Each number is 128 + 24 x the weight over its row's rms, rounded and kept within 0 to 255. Layers, rows and columns count from 0. Numbers have three digits each. The size before them is the row's rms in percent of the matrix's.

# layer 6 MLP down, 224x896, rms 0.11, rows 0-113, columns 168-223
098:119112098175093137112142142176102139162080085123141170154130143119104131134135108120078144081133172165135158101172162101134143131155122138167121162113177128124113111124
103:166103150141133142105151134141125094119148166117145115139127126114134150073131145171117133115131152095111109104170113103142124135093117133086131120110131165154103101131
095:133113127134145125183106158125133124155109140101122125174126124140136090144125157115189120123123074125154142174103136129120137121090102089087158127124133127119150127094
102:161127150156153102107078141169151071136163085151118109125116138131112183127149098079145129142147175178146074118169139099111142138129119147122112092130119145080132151127
104:132104164071088137166129157157112169153172121124133120119098133104124099149120118093095214088136140099143122114124109135152138136125093127187121123141117158138119122156
097:150133143096085150154099120144139142127156129114117156153118101075144163121079157085127178112118142114149139140108102190104174128175113115186113131149058146125089140114
095:122156126121178104124131147155081103122129120138134155066108122166139102125158117117147138120121134117117120090144138138122137151074127139116132085123115101139162127118
104:154047138118160138148132093125170170090090125152118144140103121087123149155121179132189140159119123118100119163093122109139071152091112150168124125152185117131095144141
103:137138159101129155131114150104108111145116125123153121120181082131139134126111111146130165093128136141166131088134104132091124143126139135124103134126137108149111081113
098:126129122110154138138115130121120158131126151146145143125124116126156107125149105112096098082150114125137144145127150161105153094147093091143132119127126149142167104110
097:125125160140143175128153158095128146106141148164126127144139140116082179153152117104175125193109152140132163150127149178167132158128144128128113105116152158126131137106
103:154167108132117123114157151106102134148160154109115128135130153141148122111136123101140083113155093144140138146116134135137086117089131128132149194121107124116132142111
101:193149135111101115156154115063142131145132109120100082120121120138123116123132117111140086144182150095083137133136124060122121156119122169126100167130131100081090133148
097:134151104161112148125120083118118139125099103155134143129151115115156155135151147143149144122127152145092128166097132101148112157136100153131139120122138130129148173094
100:109119139181139127141126112111096124106112153146150138117144078132127105114141128133150108134162178130080144100106099171145087122131139115138116099121157126137118113140
093:097131119155108145123095127082130120141171132149167152136128126142134106138145149098109157109115107155117149112139123132129082144155124079106096122103135111138160109125
092:130144142165123068120142114155098109129113159141120165178112115114139142109111107180172144107124110118142151144157118134144190121182145142127114143136157129130154130145
099:102124127144119133110112144108084119129126128153143109140148145094143120096084128142116096129147130102092138109087191068092124133142111138131117138190142121098145190119
102:122163102132080141111138147140098124100142120106139154074133123103120203138120131127132107114097118160124125149125151177131122131144147127089135126148106126145172128087
097:070129137139141101136160137139100101130155135141132102096147119091150152130095089108090136125123103144162121145125139122161143145085118099157113146121117133150139135125
103:105124088108084144103158155122091144146105115095114147112109139128152156086124113109118164112161134118142133126150136132089118121074086115129163172117140139110163148099
099:132153115116163138131185135113126117139115109096130135150154129146125145162106133119134135133085101139125127111129125142117156126133169084124148121098139167152143090095
098:095125155163076108105121146128160106087070137125135162113145141127113108103130103167138067128117100140141119085140190127135146139114111115130125116104165093106112119118
103:121152148101126122172110137106112159086132142130134157140091121122165157100069166150103141105128127123138135126119130165116143135112134147146101108121091107118102134114
099:124140124140118135115127166138131113172119128104114110146122106132116185163129124133132090118130125150136149136155117131133120140174106128122129127088110135114133096107
098:087051119116124113106138117149159109148105124112109105143134110145123137190146156087091144089143181113155124115117091114143114122129157118135147089145206177139119153113
097:150115106125168113093094142107155144137122119118140151114115123078138164110131125146091083130171139123129121107157162090137097106145151091144084135103134136161128111088
098:116130095145163108153145112142125142128123172140121107137141134153114152111107175112118125126131125143132132134103136166129164109138118156091133137124124118156106160138
099:115110127157170140144101104085155092160193161150117156122113169135137120127094150134116080104106149101094110107139154147116166136117121125138116093140127128125122087113
101:085117145131115144135143101105141112108172128145156105099076164125117124094141127119173118120171125166137161117145142163107120128127110113099132117138119114151098155108
098:134110080125134094108147137127137151138142107135075069160117128162135118104150173123143112132158131103183110127110143121141181126144132154143150102118155132117113096142
103:073108132111092117160141119100166133122127166121151146147054108137110162110146114105099163118096127170143115125092118150149120144137110121178086132116070117106112058123
103:115109136100121148115150148096145128107127127180150136153142147087119122081155158121107131118086127121121157126073082166135110128120158140121126118183138143127115160130
099:095170103129127179146115072079112149143126117147168081156123148155134099132164140095130153135152096132133125117068092114151141080140140168140127127134097158143104157164
097:109106106146102153149152162090156120115123077129105111067085125130161136108113123180119162112123083106143130087135147097156123101129113085094113148158093135148133131104
102:103144120150116129117104111130165135108156103125149139177086164151157117125136111074138155151116137116158163133087094139164096127105132126130120118126127088131113119147
101:118116082121101110114127134084094127159165108151128144118091144147113114148123151081151099149154123126148125166142142136094081127101116118139181104146150083131122145109
098:149149097090134115101159112138107113127103131126160132120138095093151147139122148153120114122161149122126119106141117118092107107104111156137138123128114137120158116107
104:114132116119078149136105155138138093140155137148099165115167097086131104097132119151135087199157152152099129128166118131155162096138150120118149131122145088120125158126
101:116125122144144134122146134155160082126130117134170105088130114123098138109164145117133105140096165182110137156128123127099144111145134122109126104127147102115104133119
098:123129097118110118099148140141160136154136171092130142108151165100143127139132137164121142131086165178116120125122114173108095138178095095155111126134101125146142114140
098:135150132105157116128118135127114134133138100125094155119175103131180152145160163116110081090137117110125109133139099116129131108159087150101162116098147161177148130111
093:085137112171154137108171124146174112143172178116120167116134110138096157133141100143147109088151131153137131129144141187088116141133072117079137097166103121158121161105
103:171103168103131091142137149174129097104106129140107134096149076129134132128110101155133154097112150111163105105118135145144131170177126120131158088116118131121127093126
099:118129149124118098114112112132111105146173093108092135115134095065107097119133103172118088143128123125122162093149162141150131124134102152140114166132148156097136130149
092:030149151116138143144103152143180100105113130114120102140141119112152144112121122105151135142146081122145111097087119130106155122173072160156122094101085141107125093094
166:116151106138151142103146115108117154156149148099136126144197140114141155148155091139142099119157151137138169110132112116134136161122118119111128131089097125151165111120
100:113109110118141169105091123100163132116093119098116103112120131140135132127117124147115142154117148091157144139083107125095174138161121159136129142159127145165157176106
099:148117124152133116091145121122134159103103143148156151147148136148143145134133157131084125143131150128118070118120153112142148155091113120136101107092131118086096122151
100:088146167148077118125119110124151146139117100210094131129098101153124139140120134085115132121116153111122159141116107104164138122100125126169128140140133106157136130131
100:149065144091069127150133123172151149124138069101133113140158141130101136191166102147115135130120111090139174127122129151103124119143133122118157098150143145156122140129
101:139143167139150118136125136136125110124124123139142098127093165142137146115134122118110120136110113095134108151140146175107153097131155147112135123167107129143181125153
102:118093107113147155142133080125137139149112137089122085132131123118142125090146104128111132168115141158133109069143126133154137112100140163132169132105158096091132151147
101:131130143106079172144158113133127130134140151118148124135105178147134134151115103178128152135125165089139145144118167139127119117105150156110136135077088127137129155158
106:125129094119130203140129133128084134168157115114152111150135205103134132110150125116165133151198115122161123164141154087139143141123131135159134138161165103125144137143
102:114135094136118129124112165098147111143109158100108144124132141160114099115121101136147131123150092123138147145098142172112125114083170155131112083154106157126160133161
099:180120164124116122132149125176161127080107153164112105135105104155141132164124172147144107130117132134125138135112130162100136152135108113130130102138098118132143167116
098:160103173166128147133128131134146116124168101152104132118104085111116084122140112121147160121077159122140116136162149125119115153167141096123183167120165149122116166111
107:126152140084156170162121182136136171085149114115122138126128139109145146162091146156094106169156141125133101159160121089132140138145136156151155144091192107128093134107
100:136137093079198122139121145144079093107101149076144136140119159111145146114113140132128138135165100125093094123143121134130133146115135116131097118120112172144110085132
110:156105101171064083143161113117116074172105174158119130142142126131109093137093120118130096158116158104126129148114125110171098109171115142125082136108114094105150124136
095:153137161132127111104094109151130143115137124166175122141139109124089154149128092108157158178154105136169098068128119110113113121165165188141124129105088137116136107150
104:105153132136106173091102146162125141136136133126110160129135102094124071150150128140131102140131153128137105109114105173119150150106056110137098091112068109122142141158
095:149140160142101167148094130109157114113103127142155115150129157155085116153085109071132178138133113138136116099146105218121136079149143110135164118112178156116143129163
099:105141137082147075110140096087130123106093134094124119146146181098117091139102136107107097126124132107136129118140128079139115165135110157121130118072138120125119119108
100:111139134125133145109117157120148122077119102142135141154162098115114103116114161072141120128118145077110127166117136124143132095072150123114087097143116104127105105120
098:141120144130147133086107105134173124138115141115105133147119131138081107155107098143145129124143106124156130133168096114109136133127111128136127149126162160123124140112
100:137100140129146175137114120087172118159161142085121136078145135183140131131141099150128139134142106106115136105113190185146128140133154144063154109143052139112155116115
106:150151118114111127146135155154103137132149119113135160123152111105139110094113122078148136148160160121122121090147085139138087128151123155134160140104119125158125148133
099:124165145136109090135173105108128100146122158143137129127189115148109087104076146124097140144110161158111137115098111139128103130121139135103156108152148128143136116124
103:181162169146155154126109161112151114121172125077137121135152162109160109099088151135080115130117118146113139123139122122099147122142114079100075127107131131131160122170
097:131105122159118107147127156082147118088141128062154103122149135116118163130117104102123121117108123144121124148084146122122125143142149140099136120105134138147151139107
103:104139064129103088157122098137097145124128123120073137113105113151117160134122129194085109090102144167090107155115143156157114129103106160120128125143187140118141117134
099:118105096149140153157119113120133156136125065105081128119142105152095125097124126150129137116100152154112139120100117108141139127137152127131142139115126100143145091123
100:143151120154107147150172132113129183107135150093140141138112136131179120089132112092097085153126116196119121140197190131113118120169156125112126151115159067091150110139
096:134137113114138102112119097086107115089081090108156129094127157167108139104086138083134135118084139145098151142143114123122158115169121156137107147124146144140107106129
102:136116095159098193122144120057165162104177136134165098087181156074135132138158138123130126100118117140165135138127144130133145118103132150159145106129141136116144110105
100:144139150098135109125118144158126116088148154141155181103126096149097151152113120116152091086138130163117120172134112160114125154142129152136154109120075140126088142103
098:152183096141160156140132067106120095114108088171069111124122128121120166119138115148168093104126115143102145103125128137139108099145161154109148130124167090123127090152
100:106116112148125121150100163114140122147091124171103105117084096145149168133082158158099149144126135087097117133120095107168144118102125107100122097140179134120106140135
099:132120127094161111122146109090161122096127172143128128110126166152108151132136119102110139093101124117166132132137163146143092163123128121139190066141150143106101125110
098:129122104093125142077140113133137125113164107126119122154132138087117097134097114126133100162136089098099126104168122160103106127128132132138172143103084051127133095129
097:136126133107124129128130103138142142150130130156063149126134143136145072134114130139139128125129131115136134106157109137110116137155127131125156137084146090119100146141
097:161095085113131164148105171174161158122107102140134155172130105116115154118152140163151117080128127159099099164127113124142158119158146149120112121107169081122137124125
103:101114169126097120113096131132151133103113107128148108104166166168139192122148116123140119135117104180158104137114110119100132088135142133089114152116113134106135120097
095:136131141171126121102150102177111120082133112114140148167121163183094123148146140141136145143139158116145183150123092101123123179079112139146148172116109105136158091144
096:190139186108123117131149115129096131118117163102102144140153091131115114115126104134121112101114142109130112129106165139089127174146126137111127104148115127100142111174
102:129150090116120123142143126124145135149149125150116160114101120147141128137148157111118090131131144157153112096133140098130111149096144131120115133132145137134155132120
103:114137105127113139107141104130113108183115118155123128075123140130115097124137120144107133114165127181122138138165083148125121137089120140115143147137158169119141117146
101:109146153143146082169110127212111095199122129122128092155108128122117124112123168084115122115109117156101141110092150094129114109122119135099118128154150156112106101146
095:186115110146092165127120106132139076130149164131122129129144158125148113109116124146124113153097153156093103150122102074135157100130168121124122095140144129137135133094
097:132107134130141124089110152134145146136137096126132122154154112132129141115114127147099126095068135106144145136118117098130135114145113145142150133127131080163117129145
099:110136155163071146137108160132128110104091123121114115118158116123129148126107084109102140154077154108090133119135115118151174138163134117156085113095107135145116156165
106:156079112120102157117125188163095114126115119143185107134153142107146180174153138126148124078162174121146102145136175191138129118125113105154140158149129158101151144118
096:127151089139130122103090127120141155130168163127118154121112142142114139141133136132115086131131143121139135128140137102132136104145131093153138184090093140158130124143
100:090139071106109155129135120109117164123114129115173077061137107128142114138139106163110133124142125147078150135138141095141131135082153146090163119146150132169153107119
097:077138092112128134109106150126126171130129133118110131124090113102160137089110152142129153112133125144109144125094120125128110139109168105119133134076088116180136111118
098:140103105084144139170104102109117116110107138135126125126112106143182124123083141101096137147093113157140135112120191170126149093163127093132088089132175162128124164121
100:137151132147150100131150112174134136125114117165129139125119175136149162113120150098144136062141157126141085158153072108106141103119102132137085170126119144110107132115
102:143136156122111124164142154172102136087101151144153110144119148121139140114149116146151125127132153125099120126117122148167162136143150144202087113157126141105138128144
103:148156096109100136093133159182147121119182130124085129141117112144157103103117101116135088163120137158135132159109151129105127135132121089127106109112114143127117144121
098:173151143148152117138166132127126128145119146169139117151115114122118122139112106183139110113120130149135149130117105128130113160157124167162151127128129141120162149129
098:136147120122138109108157148139122146088135164126152124140123087114090149179134111131111099185109132133144136113130158112110127170088160131111146122129121116104085098097
095:131124113110092136144116141185143134104132108124181100140104116097131145109126139142141140135147187152136118169112090141150104142138112155122102125116144125122139183138
096:140084109110157127127119125126149122119107149098116140107107131167118091112196078104123167132122132126135138125122087126102135148102152121124163099123094172169088129134
103:129146106088130172088111109130066142155169135150122114093154080178145157131129142129125164074125115122097082094068152117121121069112145114172116120150105139124112121167
097:163099156138067168127148098140118133148162097095132111176143190125114152137132110131149117127117125112124150125155123124141109103094120161122157111146084112143148135120
104:137123165129126154089140154083146153124151139188144152101153137133136114138114136109125140132142137093118153147103137136133113091135165156119155135131142128113163143149
093:155109121103151137178090102095116163122152143118126133137110157114104070162109091136140147122113127113100153157158147080166151132134103139144143072144156120132105114112
103:147138130134151106112147128134083088112147154145124119207165074097104110122083144142180089154137112103129140145114131107141126143101143132152117138123084131154158075134
099:167134112146132119127125114120079099160095099106105127127113118116152117142153125128160118097134136161132106152159122145147154120187142164143082129133105144139138124164
100:132119084073123101128128130116153120140116127123144146138146167089118083165111127167167120135189174140131081129134095151133132132121111120093169140108140150142119121145
102:115133115165119146117119131157083123105133105124128144122140105181155093118133121113119121111117121145178130085116151090085130119132160114114134113182162129141130159147
098:128159147118180164136131119130118146117149150142109105146125109162171165119125127133135150107070116100109173136143112140133130113098108126093107125129100128163116115096